Weights of a small GPT-style language model, trained from scratch on English Wikipedia: attention and MLP in parallel.
Each number is 128 + 24 x the weight over its row's rms, rounded and kept within 0 to 255. Layers, rows and columns count from 0. Numbers have three digits each. The size before them is the row's rms in percent of the matrix's.

# layer 3 MLP down (transposed), 384x96, rms 0.245, rows 181-253, columns 0-95
098:137064104135096095128122119151111126130128121106102098123148112144097124176150122161173132110171129112124123182181165134137115102121111134128141131170133108143125129123123127098147122107133103098142148129096158110109153151118095189140127118115170162157076143166113135159121159142135137138
108:095107091156107108166154116163125154190084120146122119122124103151096124112155108140152132127130139111088155089134127151101131137133124146134095150146121120143135173087134102165125123146075153128087129137142134083158098158145109116093127149096168140129173153106121114115146150092122140141
090:102144139116106105141138113136134088138130130125107150122174130150127100149147104151127153163144080099166125120130078074128108131131136113128119136084119163138125144075169155105091142099144103138111105108113164156146116126103137097142154146090155130138083177113121173119158110125110115098
101:110150164140153100100116152145087128156128134160121141133163118184170120144108146123122182085108089100143124132098157135102178109119095129158186093101084117085119148109142117121143103150141145128111162141103150140129129135137095114106112147142106136123159130123126131132128159141128074142
102:127106170148157129168164147135168116120141173143130103150151157105145136149115158131087115108146118124156128123108123091129109151146170157104173107127118125170085123123133138153120152122111125139156118104156145139116134125142153165155084125123112078132056129152151096112097105149138119164
085:147181107102133126156126111186102134104118114092119084162118132143144134162109115129156165135148131126150136096137128110101163119118161117099169119096116121086121110137131118157084167128081104154112123156160087130092150137113098103117117127141088118102112114134104123131107181100150144139
097:127143126123101111148114102090169098123131128107133117135140094134123112170151146119114110142168144113152108137156106060135097106113097109089070155145115098158113119127124135124163119116099096109133110141087107137109125123123177160169143167148124099165093102151112144095116112110139103159
098:075150132116134070131154115120115123153124136122160127113106116071112111139136170141116160084139141097128115147120097131146107137120163082150105145109161113129147170104114119158146167137140135124136127128159150144112100136126131152135052140147120158117121104177102125123070134097140122107
091:140109122112133192116111134097131133133161138129115146132156078145143149130080184110156158137106150116078083106134089148090153150174115122132151161105146131146166117129101117128113117136122107103145178096125102146116137084131100101146125123139148147117134163135100154130098115118111154095
121:116173171108125134140117099111123124146175131148126146133147127116141149132145116148114145129127116123125112116149146132095158122092153148136121129113149122164089105105136076129047128128132167120102087140123119099170123075139155124174153126105096145117101092135157112168138135163107098164
105:124118136119143108110118125117137079188136138115137100157125146140128132142174164109124119117075154105158151124117102118141132128111126139179136096126144086163107106137102172135122118185154128114121141141155081093135136146142129122119136127184140119109142121135161113061097115144120085156
086:112145098111094173120102105089136142149106142158154100168090116106151126134156131128102154115140138110133127128134138172152105107104163131101128126151125097158132173120075101175152144086110096138097112162142086124103130151121134180138122169120088107120110106155131098139119104119145105128
093:113119115110112132152136130099132112110113111091110098146113150105141094101139108123089135108112122154135125098120102072104146102121093106127154074193088131111134121153154111145134123120134169150123133161140123108102098149159198102116109092120129120090132122113151170140166123138169120141
090:092159131096155168133082146124166155138129148149131130135145181113118141142118148141159134078140164138123107124125140136120091164115107129125135120123076111145172096104129155145098131118164140116114157118121111080121124098106111114128128133147153155083154144157056121146123119095146087137
109:090153120152107141108149163111128133112134111131140136135129088111128155106153077143113160091156116143147166126142143103184148105105117109147116099109167113115106105178128128127064100140142105130148157179142121108162090129122154138062103144132145123125143155135141100131128150103100111125
102:150149084114137122155093126122122149116174154137079113147111156104159126166146116107135120139142121146160157123172113126101103077136125161134108127139117126159034132116098106138174123133110115094129138129103124119100124154150122154123168147128140115101133105140104113105144175157120109107
092:122145102137065125111122129136119112159124150185097132167147121142141093116126100123122092086176113164133081125157140171083150123111128158106111106153105131097085150124115127161138118128150092169113153155109172143101136150106137143147127121103137139132169131094165119127140152121126108129
092:145187123116122175141124165125146055108156110143134170156147106115122128110132127121106155139167155114136116148093090126118121124089187109104132140154154147147121103121110146144120157149124141128143103162152147138124153206137107174112128132121152111125127157133146122116116090131115097131
085:119160134137152120115205137143173148149147123132131114113105134169151145124103125135129098117167115151140141123079132101135152128127120143081110121143146118106125144133123119117101097127121184133130141093169107087166092138163123131129127078125120167125072144164113146095137168100105125125
102:121117107130130150147121104110136111140100123133082123149157143126102136133200102116146113089120158129145137178085122073087129149147144137155129118144143090101111077169166116125152141126121080115107121104108127108153123114147151169136069101161147090128108133110125124123110138124141107113
105:103159109105112123123156181117131131112127143132101100055059113127096117127141144119097137155108146172112120152149119145147151137146124133131096140212122167114109126130102134117146126092118158155108111145149084115137156112125129135117118124132153114116159098149086117139152130129162101120
108:118138145131106152144122140114106065112139160157173153118127118181099136142160089106120148137158175097146122099160128151140116119118108175125155113168109111144149130129106130144148149083082118125175128148101150123126078141148134138114128107118118172100119100150137126092158158130106134101
098:094125138174152127131144100139112147116108109119101108130133148153115121094137142152112115097116115149139132164124133107119125108148165147140136132130142119110077097055100108140140121085131163103110153139147102130169134134115117079119106134139099175185139106131146173100135102093156102172
093:132156124130096111137178176133137075151111137128143154143134133147113143169138140156103111144127149143101153144165121167131165180123104165135172097168150132122126111142107148104132124131137099109089106122143180117141154093111103161098150126132175143113106091151147090113115135154149116131
092:184184114134106137138113150149121092107148110061157095134104088098128134107131136155124116143097096143134142109116088136150129154133145143129151104139138105123149132137118134072127169120126114112135118103106133121171171167087113094123104137149173114100146139110128106147096156110095122104
106:135184130122106177096170109092115109102110105109155138143111095122108113099085128159121088119121187115130121149121101130180135129102169139145143136153095119096176133101135136157104167078143141137131123104141114148144156150136115134152121143145111097135134140127161164141113100146130111089
105:131110135101129136081119120131111122150081149153109132113148143129168092108157178153177145116160080138133111125129124133099136170126121138183151115108180140077109126115122171153091161114132126104154133109110168127144123109142121138116078148088097105108118142154142108120118161116136142137
097:153106093104180156129130106130103129129125084147118178119098120134105128129129185065108130088147129121121157108124136100151131094149118139122122110136134086125174122135155142152131108104125093124119073089127114130146124110139137133135130108127110117167161074131110123123165136114134098189
104:145146101149108146146153147124101141172145133114146167109159125125143149115097105138109123147144109107124168105113132108145176102128185164139118091141113128104118087092184126109118134096118127115129151112120143123121136146161083177124104137119148196119114085116095096112156148121139107117
107:126160141116128145125118132131179111160122118120138092151178105118125128161140138070165120157117101098176121151156129112127141097168129148161131086119091125113100165145106097111121161118110134075120120169160120103116124130126117144147145099129153087125163162152123152141103136150152167104
097:170100131158126106146117131135096154151126131128115105132128154155114109131114172116130108141086113148128102133127128138146061126141113149124153129123113105118104155119115100123185141093078120153107124169136139131132104135147168120100128144106130144127085103090094101080117053158135152151
099:149131114156140123157119117139121129117188069096173163151135107173148107133144152153090140168141089118110136146154147141112138130140109103100124113135113149155136162151175143088127121109151155153118135111145131140135164115143133136100142113135156122084120145095114124115113160119183129189
121:111116156161085152110124092110126137105102124096096138145125136124186130137101150167142103171141118099128120130180125127127095055136119128145139107149130173125110102118143133125160110165129113126140130134125110091127125135097162128145116188169122106134119132123095132158107143162176164120
099:116154088108117128138118109156088115145149145113119105172148087149132136129189107111108091124096138129121155086143118171092103133145100137137092112097091142123118077109140127107131127168136172139159141120127111089149146126162165091116186139111141129103129126147159125146153112139116109146
089:099154159108100126147113119090141127103150103097110136115172149123098103139168095133154128093119138102102167142155115126119121113132155186129128117148113102135114117143106134111129113099149093132120105145137143184073126069129115169165147139141111093136119120164164131151140097136141169154
073:077136112173143086161141141140132160125118128157186119144131113129112109155070138125131120098132129111138126101117139097106115124093104128117145171147107079128127163167155133136117167128146114118139124115134143118113165142139143172148078098137100111127079101096134089099154160144134102136
080:107143166113088110108160148159152134108131110129164141093090155108165135135164142139129147101147121172150134139085130105142132115134083130098097132119080124126158086115163133094129108135118128144136148140144151129115159168168128128170143113112207123123116114142129088114148150095145114130
092:129084119134178123117128113164127141125118116121055121148110157139107111111150130135075079180136158047131115137141134121173133132148113143138104115135120101100129104114118145128113109189130120114133138138151128103088121081141090115106142163145144123152145091133133122121102125113117122133
098:087098089138103168118125085129124155114099141156112123122095112144070159109099134121109138116131140124130142124122107127132120121129113146148143083168135127106093147086156144110124116139097151144158134151139140133112098111106139111101190151094085118132068102132139131134060153116114120151
107:159160139141139071128168115129096142141156121113158118079127095161129139111109116153111168142113114109107166141086128136106155169142158154141145109113175160146075148146110101112139086133152130182155158179125140124140117124117128127108107123137112135121138104136155118136178100120107149123
120:130130180136145102069154158096148141125121107140139124138102100106139110118097159113091110136096129131142149101155098112118118113131135097145073133130117125134137098161146142129129075132147140121128092118124130153172156157147139148132126093141163092152141148128055148132176139134130139078
086:146157076143144098107176110175122099126096107084166108164105148112123163134084138114131121133158124112133109104133137113126112117125128184069131104114111085116144148104148133121116137144078134123082120131119119117114123133119139128112138148153148106144118129114149091157125191154156167113
113:135115066103113097109092150103070137121135144162126092120108135106143121149116133129140083109128143122147146123118161135109151144145084158128148148110119115157110121097144111119105112153134129124135134190101087102144175113119142125094109143091148115151168153146168122174122122171139158154
101:140083112106148113099095088128112102165120124183120138146161134112065116098111115132136168119132131155140148146087118115086158112147184149156145117118149127100127126137132114130119150105137106095108127133106125098120127122104105116117181139109164125155106137099120171088151122113076109113
116:167125117138192133129121128138137133099125164157103129090099098135073111136132119113101099152114104118150127155190121089118151142153156122148138132095188145155126109100152078099141133131138121144142107142112129111106133090159092106128124170115144147171116095157142117128094122136134131152
094:093131106093120096104182137105120109117126116129125134148152153151128145125134146097122117149136128123110127143098148148101113141129104173143131163145149090077180127191131120118170121160076140137115107144108159132170096120131129117122093172130099128081120129141139149154161123104177134125
092:130130150145083165139126081119083149121120102107116104093165123122087123127096105091140137132134120181132147162159136120134094143095159151116137134146123126175131143168126128156112075110136080131114148086155122153159128161135143103095107082098118130132114136156170139107113145154120119120
099:115121112148140131101151118174114080105106133117111119154113107090139133178109121149138146183123132092124105104095137184129125119135182125117142132110137139101111123075095152139125131133116083146138136138122114078118134135137087186148113146110117113141136123131115100145156115131074094169
084:078137126110093114084160158120151118129102145085148133156143141139118172120095135119109143117173180130133125119128106129173102140118123160129128070128119134119102159134109129089162129135104102120139091150130154115139155151157128116097076094126103158154097115122092082123151124141157109106
094:121117115071136132107152088164106125098095114155142143100090127128148143145138130153128148113124141142130125140126138098182113109172115133127094136114140100107125130137120129126115089132063097116118134127154146124102077145105201091150097128129150099091130146171113157133115134117092130091
103:100089143144100101127126131127119129117096140117151122101112156108127151149133132136177088101106140125116121121068137165144070108119133097146128091153149129116131125089159132152164131107159159131163121143170106116129145121102163114095086112159140160123138120105117163157191151127163128144
100:153136136127079114135144153128121085124151127132164120070162150139112119143109092153136105144159116154108140158159097129105133114115159098139121151113153135125101125093096127104076130060172143115115084164145128123081110133116122127126118116164113104138118137119158132151127074107102116152
092:116139123174142122150163108156135112136104098128165118167129085109133109126101146141113128101132111136103133129111115151149188136102125110148140103165172152103132124127131073157141156064115090153142106132124109110132126095153122101148101096099122144134132109168167127101104116173102137097
092:114111110166113144136124140110158156126165123082120091113141149122123095181083110151103124115173101120117114101108128158161129140152143172112172132132148115117120151164144132132142115163122123083108143135136132119121102111152113114088110130159097103093100072088097088150135165113122119119
095:101179132100134108128120146166110064110127150173099163110154164129130130136151111122128159127163151146110120160140116174118104134134184142093125090092120176137118129140116135140126114103123148147118149132154132114107090131128084184140121103093126098171141131092130116121121095138107121114
105:177099147117145155108118113111128139109139138110120112159127127140100131123136125147071103094083120140152131160144162104125126106195121120120139120095061107132129089157112165114112122103140147143115156110125145100141131124179140133144114118152080113152087128138146123132143112146183101090
093:121150111131126141174121109102116122137135105101169125158102113134137172098110106092127150110108131103124100103155110145135174129102123124086129147134122097167138150110109069119049146142120122139115123091156107162131132137093145089112109127110126086117101111129113151138079110148117114086
086:144107117126119124175099131108151132113117118131090097118123143130109094160143159083138104110091123116133123128178179173129118119115195152106161110112194100118129132160121161150122145149146159131140155144146136113161116156137152111154099156126089126125146122155124098120131090156164125129
096:082112092119159125171163075131162132124122121117157099126164120085109165147138157157123104083161091112161130123151113137142145106117158130163089142120109114133101100127143140127111170120141128138171133155138155116129133120116146130180091081108141115127119137096159127090097120136118088129
112:140144101101130109129118121117171118153147146091095137140107166170102141129113135115125134074085138151114120170156111097069101117115164122121087111091123136154121163144114152150123109115117121110176103146130135151149153142116119158139178109100087138184160147102124124138119104139113107130
094:134074099106135115124094112150144180149126136146107155118127125124149127135128141156129107142132112120115127138134138148158093145097115134053107132096136082124178153136140115165081112074136099139119131103129115127152126154109138143141162119145134123139139050147154129107118171154124093142
109:122096160129120117121140109132087139137118172149166106137123095130147170098123117092127172095119101120134138101153145063132142098115131109131139137118133108091103125113143108136131128138092089112149134162114137118118157126141120078124181163077141118101127137161117110100072128157103137170
103:139165107118138133099143132112130132101120111123138109159119150140119161149125184113135118106134183080096110087135097134101106120151143116118131137134136078129124113130169172176139138100097155068074147100115090157102117129098147133138088116114097123167152148133141125120149103125129112104
086:104113138124151104129145106197149162197110095159121091088090120130110131139141118126132103114120070131138132148143135119148089087116106108137120137127138112168148106182143096132149155134113150162125145096135126113091158131132120116160124114145159120123147100127112130075121138105125101164
093:118142172134166140135183110129118105130132125097171112084124139143101183120102113095120156137105122169137145138084142106148155075108058119102114109124099119118160151131138111106133125123075114115163114145150143132094144142131104113122087137097124154121140110129155131123118135149161092137
106:148140134144154131116156134140110123095159140075152143130150101131100104095139134094120133141087172152114144105134131144106117156133194099151120121140142124144102104159134135084106123080102142163124143103139145152134069137128098148131111132115149124147120101110167159165122128074083103116
094:112105135131135113153137112135140135156175076150137149129111156102136087123133068052118162101133077120121116141083111140124129119142128128099150126079095162127113113087095109169150111096158139157114126125144137134133151144135126156147137142134097106106117106130127159105081100130147126106
103:138149149168066108118144142102128148101117077114127131093160158155185148139085142104108123107162170106132151105103135130118118114138137126157160136147094117125144080107098105144120100180139133130129119161117122106133107127167164139091100134142143163146134107113108133171140120129159157138
105:134121095134108096141115105096127130137102133073105121120149108136158170134149139130161126136139100141103150122117122153141102121169114072127118174126127116171112135107124132110102074125105171126151110171139133135137137134122132163197131169107143096089105169129138132132173137093121139162
106:081169151154140139140108157109130146164113121125124140107091157130113110127122119128144137152114122161166120124124135204147110105116145101124133144144128087119119131122119095104109110077095086168149111118172128172126089096105081131142112133114162136116119126155108067123132102114123098128
095:124118135132167153143116104149152110116143111145111126138153181112090121115162151098171081104157111113118151134078065100166123164175136106162146134112092126131138145123120108145114104137147117114122123134122099135123163147133138084160117154065125158145126150137149160122159130122115129093
093:122113109074094121150128098139140117131134087130145104105128156127147121128145121090103117080158103118133103064164122088123118113134133168136141057139086108111131140147117133150113160102128128138102140114119057114139116106126149135104129126122121101098137100165089159096156132114107129148
097:165115081133124100135145158130132105117134174157112108124121127141083175120084134165113127078119099166110081137075119121106123127152162115166107112177136122100130116132154157135130130123117127158117116123096120178104132118105164124124077110163151123118127130123102119099139094115112163139
# layer 3 MLP up, 384x96, rms 0.29, rows 182-253, columns 0-95
101:158089135147158162092126156109108113121085152108092106149135137126134113135092162098120133117124119183121113164152103113119125151112086135161133108122133121145127090113111115097137099143074155115124126112116119137099166138135144089122130162177104116112154154055115121149097134116128094154
073:146146134128123119117135123127134119165131155120089109133163141124116141142150134102148112158141112139120085141128137126122143150108117126118129113101132150100167125092168148127118127078173156109133105129092171087101171092180112155105151144113098119118079141094097168135120151057109103134
102:110170119097109190180140128106134095105115150102160159137106114122179114152112109151153116128093189128118144151144127157124107103134148148109096141133133111132127108115125164094133136103141167163168158116128130098092104150103154138141133129118142107110113083105109098170127131128118133167
102:165160123138096179135107099114093110155129117117105150093129136110135128112149154130135141134114147136141171119111126119138085117105147071070129147137121153137163091140087163101097130091110110167118132134157092149131144121103119121113118138136128148090116145071104160135119149105161079136
105:127090093130103150142093108113154155132124162146156148111133125119128153118114126101123117130162106108140119132064136123126127126156111154173098129092124112172100134101119132141135120136173123132157124124103171101138139112142094136157118105073102135161082143105200110140106117171102146142
103:173163123122141128113140138138168126135138127096113150118123146110098143110126112162132151085098091105100104094174102154117110142148123152132145117096150158135122162128156110142085130185151171115131163107179096131142097189127101137103134076112118157140147152141147126112139137137111122123
100:182159146141160133128122155181121082190132160146153129103123157098134113127144127169157128118142121151163124102149138122181124113129102072093127127133141123110141087136100083114135143101103095088109124106129115162091101091107124107130126100122092140145145122112120119140154151110118125135
097:134095078118114138131133185161160125136100138137099112132121147105135140108109143126099149144106127145107145184167133095159114122146102129146097123088180120156093143082125126124120121108131110142115125150133137136146135100146070140135164114171147175155145112135104075136142131158126094109
104:098152134108155168122125153131074170092129176137145083163097133086116126139113169134110110164090127127106124161117153132118134158082147159118130135101109126184111127108088127102107115122132137130109151107111121110184143123156120133138138159120130128078165131166141138155123103142114142109
085:149123143070167095122117122124150132106112100109125106108111152137146173126123127188144126164093158139110131131116149161115163134130098099118116113109161101149124159110163102120107182092136160102085151156142125076111150136137146145104123108098124097123137136144100117110172103136094145121
093:122126141116133097075164166132160114130138104094103148155152128169098130101073102145099122122111107153205135075119091140113078151156112119161142139114129152127152136141121141102167161138120144144137125137093122123112129121110141089136112137142156161143120175129114122103143128131151157111
099:146126151147112143128071113165122143102137161132127183120138120120120115151147122079117141108134213089102057141127113124126157164171132102128104110140141132167130134130124130099090123101158075148127153094144141123142148128122099127127130119149110137128126112143116097140105127127106126174
115:153099134154136143132139157139114110139139105150079146103146092130148120128099101144109146154118076127143138148145115124150129121110079133145135079144181127162134131143134134113145119172119138127128115122146155081154168114095146108123134104112139094132164162056173106127114139100178145135
103:130108110135124166111125129094142106172141176123134092124134119112144161111124118105100124145126132153143124157100185136097160101139171138094113124094103139135154178135108170136121108156110091142116147124105118138129151132160140093133145137148085128169122129165102095120176125106089126077
093:143105133046091118121149147163121137156130161151075107142153141127144105085155178103160168109107129155087100132147114132123125069124118120110127122126132131148116123112113162131164176130156137163131156093121114127127124111175115100096128115105134152151150116136136128135138149127091102130
098:101142149131160125097137132137114163203151131095148120122116107198107127126132116154139079115130133149141130104134135097113126121174135123140176122139134176126122091126171139099098129115129158125120139119162086117111131087112137138124097134176156158098103183135117140110112129139129158129
096:171123139118129128095111111080108156111129158074123140149126075134147133150127119126124146120145105128172121140151082113114127124140089173135152170113089118151142128132149088117146169140113137159130122088109120151120115123159107115135147107105166082097121139076128142116157125155162091163
115:140114132155088138145068101120104111122138153147127155102116095127110129086124171169156183116144140120148126122133148131105112137178152141170145097147093101143122130133141105150156170120098113137124165149112122174154127101102140139075123160096151124139147112081149131142126130128135152165
101:113137165123123139134122132121105122124137108125161096143128068152104116139131126175120112118096090104151118160156119134130072128114149137150075106119137103102141131138130101111081146125148142076096141147204141151172133138134113148102138147139120151100152166112126149168115138136150145169
097:162148195182136152150124146142079112162104127117136111147127104125114154099117145092129147139165152117129129171159112099144145121175088106125095074089147124134138116156106118136087122098110120135119118131139121106138114079108129119118112108148118138099123162148123171149115132154079132142
100:140090079099167108145139167105151126101109109106139120108137137123175126157130143160108140123093122156134118176118106127112099104135145129136157132136088159128084163128164142133131144154184144107107139118082177164127166112142095116110147078129113114108144160110104128136118167112111127120
090:119134124133139127120124094150133124138142136082065130101104123098130109131127100121104120120119086160132115179172097118159090132134086128151109155137117144100184120142125104150141132113146127136155100117119173107124075117139105179123150149149125103063121137144113109123160174114125146140
091:122129113148122119089155138141123149091124145116119116085112176149103164091101115114121173119165133118181154162135161106132139111197113136133093122115080174107130154147140074123120163083157119124145110093144130124118141092130138136131147134126119149145130161125134099153122091115110145118
102:127086107085137165071133154144161172140098155145105174087134126092125162101142138097114133141138149162128164142121130117109139094121157099180138099132127147108140127097119176106126136143108132178109156078128120143155128125121120111129145114119172132117153102122127125135157131096134101163
104:140104138132182137159148100141138096115157143121093092135121142210142163110117137122125128111154137120093144102093114155115128125132092103091112154121122133120109127156137161122176094148144108128141130166103157084151132086101117140128150145137111142111137149138096097090152153098150111168
100:086133095158117144138158120125090112112137128127089116166090109182127110116122147122139048122148106136153131128114115119105119175144092099149137150099145141146142147140062111139122101102136096160123134125110112133138092121149090093139121086142153151132123126093144136169116147133118132089
097:147124121130124130147119096124098121157124149098110092148095162108129142116133118132138130112169130156119174088111118132071117114100118101178154166113111126192126096095125125108130118135143148137133095123164111122129118115128109110118177129118178100119186138106084125171124121102130108168
108:144191134103076141102131157144129122199123166093142131156095157120153139104127164078156104143122155152114132164158141141129119137145099095157078084139126122144119109102093145107161114119125139149103124141148132159141143120165099130143102116134115121156142147123116145170152108127124111116
110:104085166176108149092131139133141119102131137115152122111137146129095121095101081125079081152127086147133140116137144120093121150126108174139120120156136116176092135143127102136152139129086129113143116126102187149122153111169170100111119109127109143151139165130145105111164094113141148108
090:163136152124095154111179158127139146159152153150105122156168135092115087070108112118151121112128116107132125113129126125117098133132139120116058135121113126099082142112127115140102102136091087158111115148155152116132137121128100119118157151089122089099170107095132125156126151186114112139
080:131099198121187142119140159174110148143136129118099138119141151135136118141144131131153099123092121143149147124144135105130169104090140134127120129122144117069134074160135122134127082133087159131118094105154112127130144151093140117121166117112090170159126142115146102183135151135133128090
106:162085121104147114138118093129149136153107117092130114108166103192120101095121124120145092103170150156145134144142103127125120151121130124138125116116128125102146133156186151121102143126116144125146112162123155116094139164157132141096135118109127104167103167138107211122144150097084132121
108:140091153166105129151133125138164132137130133124135149144126132117137123100120219167131153140097115123095142080140128121160145107137109088126125145153114174139110176122161135122124166109155125118153140150104141121120132146116157139156090117108101121100143127148087068109129154122141088089
089:137125131167131131093152090115137153117146088099176117143091125141129120146149153159094159137111116131168153100123097110145099160113118115101143119134144100152160173133140136148165107118158132097181106147141152132149145104081081134088105097124110105145130130127127175100095131103149133106
096:151129173110130131102125143136092074195090154134088108147145100119076131097168147136147089141116089173110155123164118121130139168161140096142156138130114142142167138110098139096130110119106140135127104113121144125117116079117133107139110090137132108127092131149100116130158099150122139108
104:105165147106143145136124156117130143135131129142162158097140146094110077107112150137168113106159183072110123136150116162117117187164137149185114085122113116150162131125083110117126154136142111114101149106109141127136101098103139117118112146100130167129126144144112160130083097129111125108
093:143128111102149111081151105105130150095126107072123152123149163112117134144104149153116128132108105134147106099159128115137156105139120136156125114131136186097130122100146091118116155070175120128141100141096160150126084159116160162129137125124090151114193168116141150098112113135150124121
097:110098101147158102158094141163123119128124147135105177070147125088146101148153112129161134112119112154162123124107141118124119136109129096116123143124107139142105105115113113103167117134116121127138169124109115119134166182114080125143138112112126119166150114065147083105118089141116186161
096:101098105100152139121093135094177111101140142132125123082149156162111120193113131108121113123100158156122143148171127169124098092115124125136142118174137123114142142125170117103124107112164118096123094130127127104140160147172145110068134108131152117135137127144072110131131156104135093109
115:133130152121161130124174133126181130138107109115124178171161080112120132123105149090180099141145114124164148124109116105166120127121112081173094127128150132102127133146102111149163104120115170121121111130098128091128118134066080113142100137149114121114131161149154150109144117102131120099
090:086100150124139125119096129150122094145117128149160125107171129141086102144149155091196120108120120121067167149147120090145132113136117113124145183154142119149092119131101164105149144110180163112114109102150125096121135148113103134112153139093129149159113124153134142098115088124116146142
092:139125151118091153159093132106091099135095133131134101108084129110181101147122126130142185151098125159118140116087126164116149121112121169137124155163100120169138139145133132113124172094114129118161160169127117105102099108098113124099121112109101135123148096146147089136096166141125177132
090:121146116110173127098126133136114123120132162125124152114122121130143135109141094070074103135109149140118084101101154117136149099162106121105130119121083138107120146086156126120136061179132133126156157126129126102170091156150164118161151130125086136103100142120119125122076158154152149116
090:156102138137138133121143139136084115172135158143136170106114143107103124126106105149118110195135120151134081172102129089108140155119113134138138121115181173129155158142140126120114120125140104114136055140154121127142143111127150102096122157137105155158111081144127119123076113096127144095
108:160120147134109140175107159148119102152093116148142120107110105096149101103126147143124163118123146088162108132161122121141155138124132116102103103121188169176080131100139115152085109154094122184114144146114124133137133106131123122104120089088145119151140116110096083135098101124099147139
083:176166167155099124107134110158122110106113130146113154112162092132090134155099141161127110123132084142157142147155108148142111131107126118129127139138084138126158161119101157137170092151115093130127103184133149138145082149127106097110131093120111095099083160112126149171113160108136122139
103:155088119089090110077143124135135132121116164106174126103153157138145112109127135091090137123125105146150125157153095121140121131124110165101119145103113150120117142135179115153127096085104142149144154087122107154116131169148157109146148155144104129139136102153070081160133169131114102139
093:142131158139120143156109134122146166086092146117138152128134119126084091128092107093112118102134183108083084135122090142063139134136119165133093148112134139121149086127161153124126132100102163120126158124168093135135114149083153116110102142161100131123130117155133116118120155132133182127
102:129081091080114111112086138127148116117131145116135109113131098122158098156089175146124102131152097148164155144149118162200125150141138113144101123126095162118152162142162159112123139156129108131098108142091100130131135116109158086129157131109121126126090157168119119152147081130133121118
101:091114140151158143109139100118135164172096142106094150144180133135090140124099151107108125172151127154107082129111090075152113127125174142145138077090130148142143150104142124105148140118119117127120114124156151140128140149110125139099144121126127162138108165099152172161125150118076138158
109:108139133146180097108118144196151134117140096154094150139157113171101143098105148135139131154099085121156185142143129139133133150105103125120082103178100129156112131127134102177123152110159112134101189144134106124139141145128112130102113108115119142153135148132142104122108115136084097128
101:120108184122118125118108135148115128158126083091134136071102114129152129127168095097117080149101161148136105138131116078138118113134143109118085117094087106151135142133128139123168111141095115110117197130146100104127122113136193130121144108141149111106115099141121153134136139113106106168
101:130120134138143100108105082159097093196119140127124181120156124123115134117105124176095117165127126100117089120132130132192097161095110127155124148141110137151165096160134085146123143108109132103116132144109088164150163120148157129130115149115123181142104139130098140141129103120101119144
099:141153115138106136114116092134082146121110113143139144101151133108087128124137123140141130114126160164078146114125157153159162104155136146136088117124120182122145137103131138133145124128187153068144166143141158157147088108158121123119078143119151168102095157110139135120100153120094154096
101:186131119127165145097135115114124140118147123126071147146110144137145131151160118128084124094111134136145116155132115082123142115182100087154116134078107105141202117121114100089149124079093114154108152106120129125142108115122109116102157158146122160154109132146162140106127113135125109097
107:127132148177115126086100132117106104074141149097105129140156177157153142144106111119092132167198104125148113116135120112124114153140075110107115110101162152105145148123126135122157102122125075145126144101138153143135157155132121148097133097118155114142096147103113135107172156157125129097
102:115140139140125118111127138145142116175130126128137157134119117122164163135170113130128152112140165128094135120110118097156144120136145112154103140121112166148145102110125141108123125059090121155123129091164131175126160051114106143088143114140157113114118141151113166105197127129107121173
102:147115111168107124108135164117110152150146128117128123172178166127165142108108092140120119141086125142124123165150114090168122128175102117120075132070145116079109152158111133108117120162127136138142118154151126130082146089130097134101090134110142107121118093095110109158168133115131127124
103:129131155177145127098126145165134065110154134164129175116139126171142072114109110096143139130159137121135123097125123150121102116138100128156146134104120105111131095149120102105127154140120145108113181156188119131131095170125127116131120100108091151153131151124146098145125155084161160105
104:140153148154112136152089105122086127134156111098143144117120160100166103147132112188149119128118090157140143150125110112128133150094102109150127118131147189152129135111119137114156116165069125131118137157090090112129147139119145102104138104150142104140164132101078145094131139093162171107
112:147137118108151141131134110121142123145143100121116144145105105145131092160155117096159098156161158155092125135108067099140141108135105140116113170135111098136129089162126172076145109138090141114167126086123186120123096148133129111105141136143143133132094152156101195109120120106143115138
092:142140138169105107100148147144150106130182094124120144125140146184126150097128150064067090151171090110126168124150093114120107140157107109147138101119088115126139174116164102143100139134163101120115154131125130154125113105138098103086137117093116108139147117119136126124134118159123132127
086:144130101117108109152201130127146089138161131159144136139130106108115143179122138128124133145141113195144141098096141089114120148169140094100122165123113135142134133107123177086143178135127096088158092101111121135104117144101152109109126146108118136119104133107169167126135148117140162139
091:164119079142131160136084165134131109119174135179160130138132133115180124140172131114121139090111100122117081116128139176118126159096157089132108133127160137128183128116089124116164126163142134162120140109109158158136138129140138147118153139106099096105135144124123101091099104120094138150
106:138127112132158116091133169149150136146148094114145115135119131124133137118161111138174100148119127132114137147107105152166141100076151142126185134130137131136163119133117184101105112124134179125158110121113128120139089079102104128122072125133133145169119154152185141089107179141117146122
101:155106163099100129131126141124111107123134109151121125129102140140080109111107128088136119187096106152113123112110174075157125152135132150153129165135106098154149126131142121106121144167173111146088073112139098115131125124162152096127114147111101155141135127112150060156113121149137099162
105:124126118139108137123107103148145170094182160135113116178133107117098112161160090126119141148134120150098105137124182114146115130100100143125115142150132150159116160138140150168098132111135112086118114094100101099137115097186153101136116132123128145057107168139116124129142134177129139119
098:131122134099087113140132112137147136084113107125137175066151142099182147136135171114101134133094133106148175133153116142139116123157120144116090095109111105099169167159137117105159116087132097165135134112132148082153126151097117134112082132084141150137137121145110137137133145115086148132
107:102119148121163129150125123142141108164117181130119159121135119107145156107137119115171119154107190105099161127097130164124115075169137119096106145130121124154131137102166139126093138168141117138128192121107089111126108097094151098134157095122132090156139085129150120122145121133086125122
088:124091162169110122123161142153103140116143160132146134139123147099131124138122127115150153146114124152141112115124160125150112157114136146168110162166107100139079151087136106126077089150129138150104136132126113110108123158151146147126133114143098092067212106131112081114105128116147109154
106:153136092159141158123101155103089139107124107163107090141154151122122091135148110111155131162105147106091119161143197115142168145125096162077144110114119136146123158128150178092128132151130136092150132157170101106129115100154108132120089128130105176119101131112160117133106129126129130139
106:138119069109104116097094156136065156121112122154103125102103125156113103124107124092122100183098106097162118149177153119154125121120114155122114132108127103119118128141136118149125101095149149115111111127188133117132155149159157107140144074117127117132157130160152157136104130124168128086